Weights of a small GPT-style language model, trained from scratch on English Wikipedia: vocabulary 8192.
Each number is 128 + 24 x the weight over its row's rms, rounded and kept within 0 to 255. Layers, rows and columns count from 0. Numbers have three digits each. The size before them is the row's rms in percent of the matrix's.

# layer 6 MLP gate, 2304x576, rms 0.157, rows 1268-1367, columns 0-63
105:153090089107145103103118121146115085123078114109098104154130163110154133103128108106169136143108111183156112127119117146099107120149108143126105135061153138150126157156129167123103117135172113
098:108123115078094119096149090117121109115108109162130145124135105171128113110110160105145110115113099126145138113111121090116127111123132128108130136139101131146122147162124128113146149127092080
101:123115140106124107161133089089117106129116134130132121118111128134091099129135127122158093128121138124099131174124127116117100123123132105150165097093104095136110138142092121099094170134128115
102:140106167151175123125171135135099138173157198109124137163129126082123121084160116119162150126112127139150138124136093118105115114107159129121068153120144179192100121127141125128098114134113132
102:115161120154166123122161133129145155106110126149110128138140173141102158133112070111142142156166072064148079176105125123186131107112146084145103116097121121064139121052137135152091148133127127
098:110128104140143110143155142122093115088157103151088098131157116130154107186139136177131153102161109142105144191099104109097147114123077099161132112153142134160140132169137135135105098087083091
097:083124119130151125105114130118169107171161115102182142156127122148163123132125092114170143159147141131107106156086139153089179105123116140168151159124116132114156133149121131078104140116134151
096:099104195103115114147137091134116070168161083110147135117088095110093163136134147120128152165114157090094138106120149105148111138133115128109149177117151091180117140143118106107119154182140090
100:158121143118119112146093112186134142131130097114116154128127117137095123120082126166134106112119167124106107126125152133123155128099107177119133169115131099091077120102135117135117144178097117
096:119122096128134077131133093113128142146131121111119107135132110139090121110103142124143136138154124152100147121144075150148125105116141129113152123116133140162180110122111110097147142117107148
097:150126125143136119107099097139132138161130143151100129151130143100089133125161117110135134120173105135107134171159108131090138132122128146079122146112095144130132112125131114091141160095121142
099:095143148095094148111126119150151132092113123139145112076107161113104089142092126114123094092164112105173115091122132110140153115139135121117173151145144159101100174134125138133152104123116096
093:103177160091115140136144134142134110111131157138083148114148129127123172105106139131177136117147138197116167105134120111155137155139108162114103126133102115136109177125130121109138152121110152
098:069105134113158158109080132129120124133057105128123151108146162190141116155158105133128152109106133132145134098148122114155139117120115065118166176127129106181140125135139129112109105116147123
094:128101136112164089156083123135137120141103089115183119163111132137136167207123108147130150080101118147079102102171111122118108141124123093159104144117135091161128172136149129154105119106128151
102:138117129180102111135115120107109127125136181171098107119150158102163135124104149112085109121125119124137137121122140138090143163138163116174094090106160106149130112110118126134162149116159130
091:129112119118123136102135096125142141118118085113115149109110124121120117182114155104168150084103129116128152124112085165157142104114144125125127127141151134143170109170138151144116092142123153
106:102106099133138099143169130120111082153148118099160153060116121121093149154132116097129100103159137149134160112126152156114132137119077074132138158140146129139140159124132132119121176127137131
106:164104127151111134148151077123144090124138104162129142148121135102170129106148108151128121107108086139118143138143142110092134137103098178105104090129087166140132147129160133104148105160148164
093:142127143159132145164108120160138130116122137151123115128151140118145122093148109079133125097157149077191125069156140146136098150126138171118127139077136104122167122128138147084131145139173140
098:135108112076190101113110134142139138085087114084133111103080144121148107110136116125115136118083120129133142146126158187127109082122105126078110149089111133192144143151127184107094130122128123
101:145118126111123098127125136136137124145100120120130134153153123137130106083102126102168158134160158127091107137129145120122121135120123131114121144164130098122136137120144156160150150127177139
105:152134162099163093140119134182171109144145120120130131115112107147114131161112126111119141117113129152139137137142131119131111093183145144145126119141094125128129106154118172125106132126170156
105:155128098112117105118173130143130141107176140165154143076106145146118112187109126178152127156111128084109123075144112144099137160127162105110105160150118136139126135144108114173151121122143099
098:091159166121087144118121086123102090155187126114117180100128136119135177132131117144167100113125128113109108150144149138099120140124116132125102116125173135107141153179168098097120143117115141
097:156155121119119138078093140089102088140152136136154137126136119180148117143139113136127158138164135114135168117110160155092096112151134144102130167098162112139150139113165181101087086126148119
101:124137081121112167055107139146097159132122091147128142171110184126137131114110135139116136115116128102126140178131120155100150106105086162136116134137140145140152167167146148103134101117182141
100:095102168144163146122144146161149151138104123112104100101147137147129136135104107068140077106107156154198130126127151158107156106110131131125140112088109105101184115141156156126137136130131157
107:128119143117127096109097124130118168116166148119148161096180096093167165090083138172142137107157137126141134094068135122122104116146165098152157143138164169129165105141113139123134101136177089
099:156163109126130152112131137125177142132080114136141139095122141115159085112127106121167094095199127135157127138131118090105130113153175157160096118151139132149109164123111112129136112137118153
101:104148152107088122109124123129147125152133151115115157127080152157093180122142119163172100093113112102125158139156117166163155123108091092136121123096183138112134111158131123148126140185139109
103:088122132168140146130104128146109151140133127113122163142128080150112129156100130113118098129109088134155169146123172146093108103132141125120107139136142125106108151118113114138148133154164146
094:088119096095124062132124115159128137105173132115129134129166120146130117123098109144108108141132148126135154121133121145100126153127114127136111115131084138163131115114106140132138137107128138
106:159158143127156118123174087153092125137141109127144133112156095121144144132136150127132160083142122115152173146101151155099144156111130085109151137065146127135175129119130145118091154104170139
099:127096110131174147122098134142140156113077123138143142139160155138110107121174109135098160142136134156136126152152133152127111119092103147130184127092125070130107103135135126179195134104127098
103:089155125104129111139140187155132147081115086147148157113127097128093146119112130112157140128094165102105156142152142105099104124117096142137127139165057117120157149138143138148125119122091120
101:095117144128133122136131132126075142137113154128130130122090145068133117116155173109162134099100114136154128144120123095117118158154097140137155110140119174127088174121114142155116114127136132
103:151076161130081097152134125146102125113151121183104111101098130135137127133152141107143085118130142102119103114112133111087148147150098131145122104105124127111078124141138120158131141158137114
101:120078073110116171190150146146068135151118150120130143109088145150146131132093161084142116140108171156126109096141146157095118103135152152123142148106118130104122145150094094113124126129127118
099:108154117100130166071145121116138079125117158137119129154140111144152141169152104078154145124157157110114171127141142126126135127158135100084120134096107149179162103154124129129101138176116130
100:136136102113147146154101112121128159138150125135096109139138138142121093130183091120139081094150132120132138044159150141083142133111074100136134120131119121147136060135133115125134125095110145
097:091157129113138130120130115122104143108105149147085127124129157137107163153153112140156066131133110114130160093149078133146127147142142132130094132113108165126081163133135102125133123133121168
098:133106151122107157176124101125145132095117112153132129113133124155102104116155097114112169154165133123133114146148137104120115090156075114092125100173070132135118074119131149137116100137116118
082:112144167127121146126090169090125141122117130138137094160162141103145112143102116113156140110169115146146109090118070151150127127168111156110148075139126158158124123149117144121120138136109141
097:157126122114120110123152130102108101146106106127111149071150126157114139098129140121094127145108111164100113143135165110117097145133159163134104130145198141119099117159122136096172146138106110
098:126137083139149136118109131104132136117092110118096140128066136102129129141131136133112089101135122108108147134128071143158116127100102108109110107152110091159165125147138126125120092119144100
101:120161150109134124113167148146122057131138096118112136130127090138150120090111111162160164120094120100142125136116120141133164144144087088104108134128081147106107128164169108120108133141129105
100:160147119101107112142149149113136121069075127147123093151099130094120127150139159107080127147137120145194102126177168158139137122127129126133160106127122155152139157121163144123180112142131139
094:132130110167129141120145095093145128134093164163164073119147142101128146112158124117103118077125174148124197108117069148142154173142145114132112148127143081143095145148154109163044186092080166
098:113092151081166140095144137128140125116066173113134143082146099151139110167140129118148108149125145150145121163145150105160139129130151118143086092105134075114157116104120122141164115095134151
103:143099129138127119193138131107104138137096107097111117139162125118142106136128138091129167110166124134115101094131126122132107120163122103121148158146109133161101182111133129122099111103107174
100:145117143151155178155147129161080099107158158122120165125094108156179104152146125076129148148137133102136138106110143139113121152124095125106105106139119098168124094102140139138147111103079115
103:141124140112145134119128144133137105141072136125152118085172141101117156150126138112111115108151120144129110146129087147162162102110143130145141143146098100142131124133102104135082133171125171
102:119164129141130183156107132161131137112140153115132126121108145147138156150126136140130147107067106091128137163120148172134126148114133130122112111113157147150104139125133155105170139114128122
100:136138111097162121090109131140134137151107124103125160126168123122125110140124159094142093170169095186138158149122137128137150123112116109092090087139141164122148142116140132152137100161116100
101:165112153121112176098153116162087108125147093159145193117112136153126162133126118092144127154119174134153119150086114111139117107151113130133097143144118127132123122137147124133084150144119143
096:102160149148120074144169175099130167107104102123106123144112132078138128106133144162134153110082126166166121107098110085087112154146135142135162083153143124122149123122087110127146122149124110
103:128155156160134129119100157136137134108144083117119144116089100133141120126117140121147121080127140145146098120097119132124107090151117151091161140153115094151162072170139090145146168125123124
096:142141110124097129172079143106144170177117154121135146099124174152166112137132118154131139110134116124150126130183097129129118128146087127109107170144125106163126153105149160093131143108121106
094:092087129133119100126165140079137113144109128147121112140120114161155149126119158129153138141107111140164121123138149143149109125131147138118143157117138123128125142151126087159123076118152154
100:147114150098140116099144073135146140108119115144132201096124091101104112141122116128150125115127140110198122122111125090149116139129151137121152169175132130128134130171150160118171092167101114
099:163143122120145138126138141151128115125189152134125166144090155136105139151141153108134156104126125131107171075141120080161134165099184123156130148160082118133148134105099145118123096147131137
100:119134149159170140163165122163164150101124102123112156094113205131109164098118158147109112125186137120107176134091124154104138096091141101129150108132125123194124109150201110146127165085125178
099:124106131140077123106154114102110137128140165123125120129158098124137149142189138174117133143147129124136131114131110153106089094124130135138155174129128097107132143159115122143135151118123128
100:123135084135139118078153120147161126177123111129153149092152135083117114094110144123108122113103148156129093145102132136108143152176151129129151090140125128148163094138172129160137124165099100
101:135114106139127134168116075103093110143128127101128152114122109139112188137138096128117112174143152079132135166135117103101138108097114120131129165171125098137114134116154139159145100127141167
102:146147134165110157167112069147174093120142099118133099109151119101129114115105135149097124131093163107117131122141106103138137117111074154135150124121124135131087139178157136119168116124117146
092:126138098128192140153164131147153104153122093114141082124140149201107172146091125142136131133148140122181131125106138147164155101113097136186125116080165149098151137137150172103142173176127089
105:089145105100154115124140088124137148125144128127174120157139139113143137102161101129137127160135092119140093162118133090146132111106127172109144147115099179098092107090119129133123147179099178
097:143179143117101157108151116165145095154143177149118118100176107076161114125101125174163138090115188121127117157119134164116099130056095150113130122129137105118103120135160160139135148137118139
105:121115108114142123104107113141093107143116128123177130132137143118108115126116094109115118130145147170139088110155140119102144124135128091175135139142137144102121135122157126149129134118156114
109:177102128166116104116135123156137151093105141148148131099112091110159137084169131170154116175131108096068096112123158122171116147157082147142119108147141127104103135132105112113153151126163133
101:118163143140105147137126159111182121152130132100114110116085097148119164134166140133161134135138113142125097125135143169115149124108129161126112124141146114138098137114106143099162132127090104
098:136142160150133100107123094103161156100145115181167116068108143148115132137156086125128120123113147126139115114133139095095132111113091093122124129177131117147119127117088127164176125113200153
096:123105124104170115152112130106103111138125112130120181149136184148105122116147157124110120122108079129137112101125126101114141121122104131107128170130130163127164106112165084115116115127141092
100:110083140106115126134145122132141129146068122170110088125125121153112137092142092159124144095168143098118120184135173115090090109143129143097152107177145157145185138121097096101148086107145104
099:123156114117143129124151115128132164164119117150145131178157115161134104113160127136164089144105102127079147108116117160127127086128128144118139100126146135087128104091093164106141123123189139
095:108120133159096114154146123089131133117123147139158164103108077108160123137145125176119151130103127124106150115156127113119151146068166101125142155149160136129115098141177117157143094114162151
098:149164148145142135116150109141124142094123138196132111115141123160119146139144161175133114124137121152127099133110145122105092114157139133131108128093133111117129163096130104140106149153131138
099:139138145153109129077138158105165118126112118143111108086128154109134164144110120125111073140128117104115166141141144103132144142124148138115135147144134144142124130146141132108120091152116120
103:125135122087131102157152172147133141137094096131161152151183136120121129142134117087128142116145125125092127110103132125152153155118111124123115162144118172171149094122139116131143124150152089
104:108126139100134111131166097152126119123144113149139103084114181165139109147122090130171160114080117122141147129131104115136147130131118137091166139101146147145147165126147132112101126146122127
102:157097132125137153108129133157145158103089104116115139113102156133097102121134131159130093140140114082163137106161148165123126092165107117124128118100181134111167158155086164062137149106084079
100:135151094138134141064116168186145105164156107135078136083095146146145107110155162096141166107109079190142167104073104121113118134125143138119116138126132107156163103107116134115100114106148094
101:197104119083134085117126126173117142119131153125162145134139146091126153107145156102123070164135067108121125108118148104133125122135101142127149127117116100086183150154110132078143084132165073
100:129108155090142117131108106086106142080135126116128124152138134138126133120129054127093114069125111140122143150115084104096124111135088135106153143119155127172124122107125144120140097110138112
113:124159109138133064125110105150086117164116108126132111094149164150105158130131138109152104092123111125129142126140134131141156155161113141099124144123105136143115154126097100128149110119101115
093:139140123116099122064109101133117052087110114168097129126129103118132130146080160179141150156135131108097088129139104084154170165087088112134111110096109151180144091132078089104104150138140099
099:069114145164147114086125132150162112093128113128098118127122100117188122145099107088127110129140116152156133163120125113104132124119129159100156170137139149139132116135143157122137119104141151
103:154147167104170125167139128114114109117150095154130161154131087118130123117108134150188132203118146131156123094096157175169090128140099101130088139128160108136139142104113156107136181136126152
099:123140144105126088097136129136130137116081097096136129094096164106122151116146130118118116116138166100125066153108149068101126134146140089135107115079128126139097177160149119101143106110104156
098:144121128112131150115156172155126104115088128093152128105173115164146134169177155132119137114119131135095128112136130164104119113149092115144122119131081098108067111079175171101139131132155153
097:141170117131168141121138130104123115193158115107120161118119134128061146153103109114096120147092102153120075122112142148103145114114146155120110134113114086149169119132124139173073097129102095
097:115106113149133154117112160119172140154133114166096163132112173162123165126166132147141140115147125124123133117109150133142140163163118206177111170119120112117126109122131124143120132094146118
105:100143136119098069162118168118115098114149122110120117101139174101160130112127159097135113145138154099105120123141134123141109124090157146113079092139127119084145153160109160166141141073142123
100:152132133162114126108099139120153108135115107176109190138137171115125114109166145165162153159152118135145115152105153141099074105181096125133142108074104099125129164140127122170182128161120113
095:119182100121140133119151130149096124126158132113140153111114135148144091123110145099144108090151135103110143124104105078111115133113143118128099105121078160144171097162171175055103140146098149
093:106176129119147129116128124147067110155125124165119142141114100129087151108104125176111123110121122117133109125107136156110133152155124116114114082092122104111115134173128129129125125139190145
104:113154102158124138155115148165157152129154113159084162132104142126108098128164141165101140054129132141107148113155086134141155135108152153090100125107151131098128141129092094134108135128137154
102:136193130123115105114135153122096134091121103081149153135175118125152139115141127115100115141128123104145115128084112119154138133091119129118147152147127121170117131115121146104127122131117105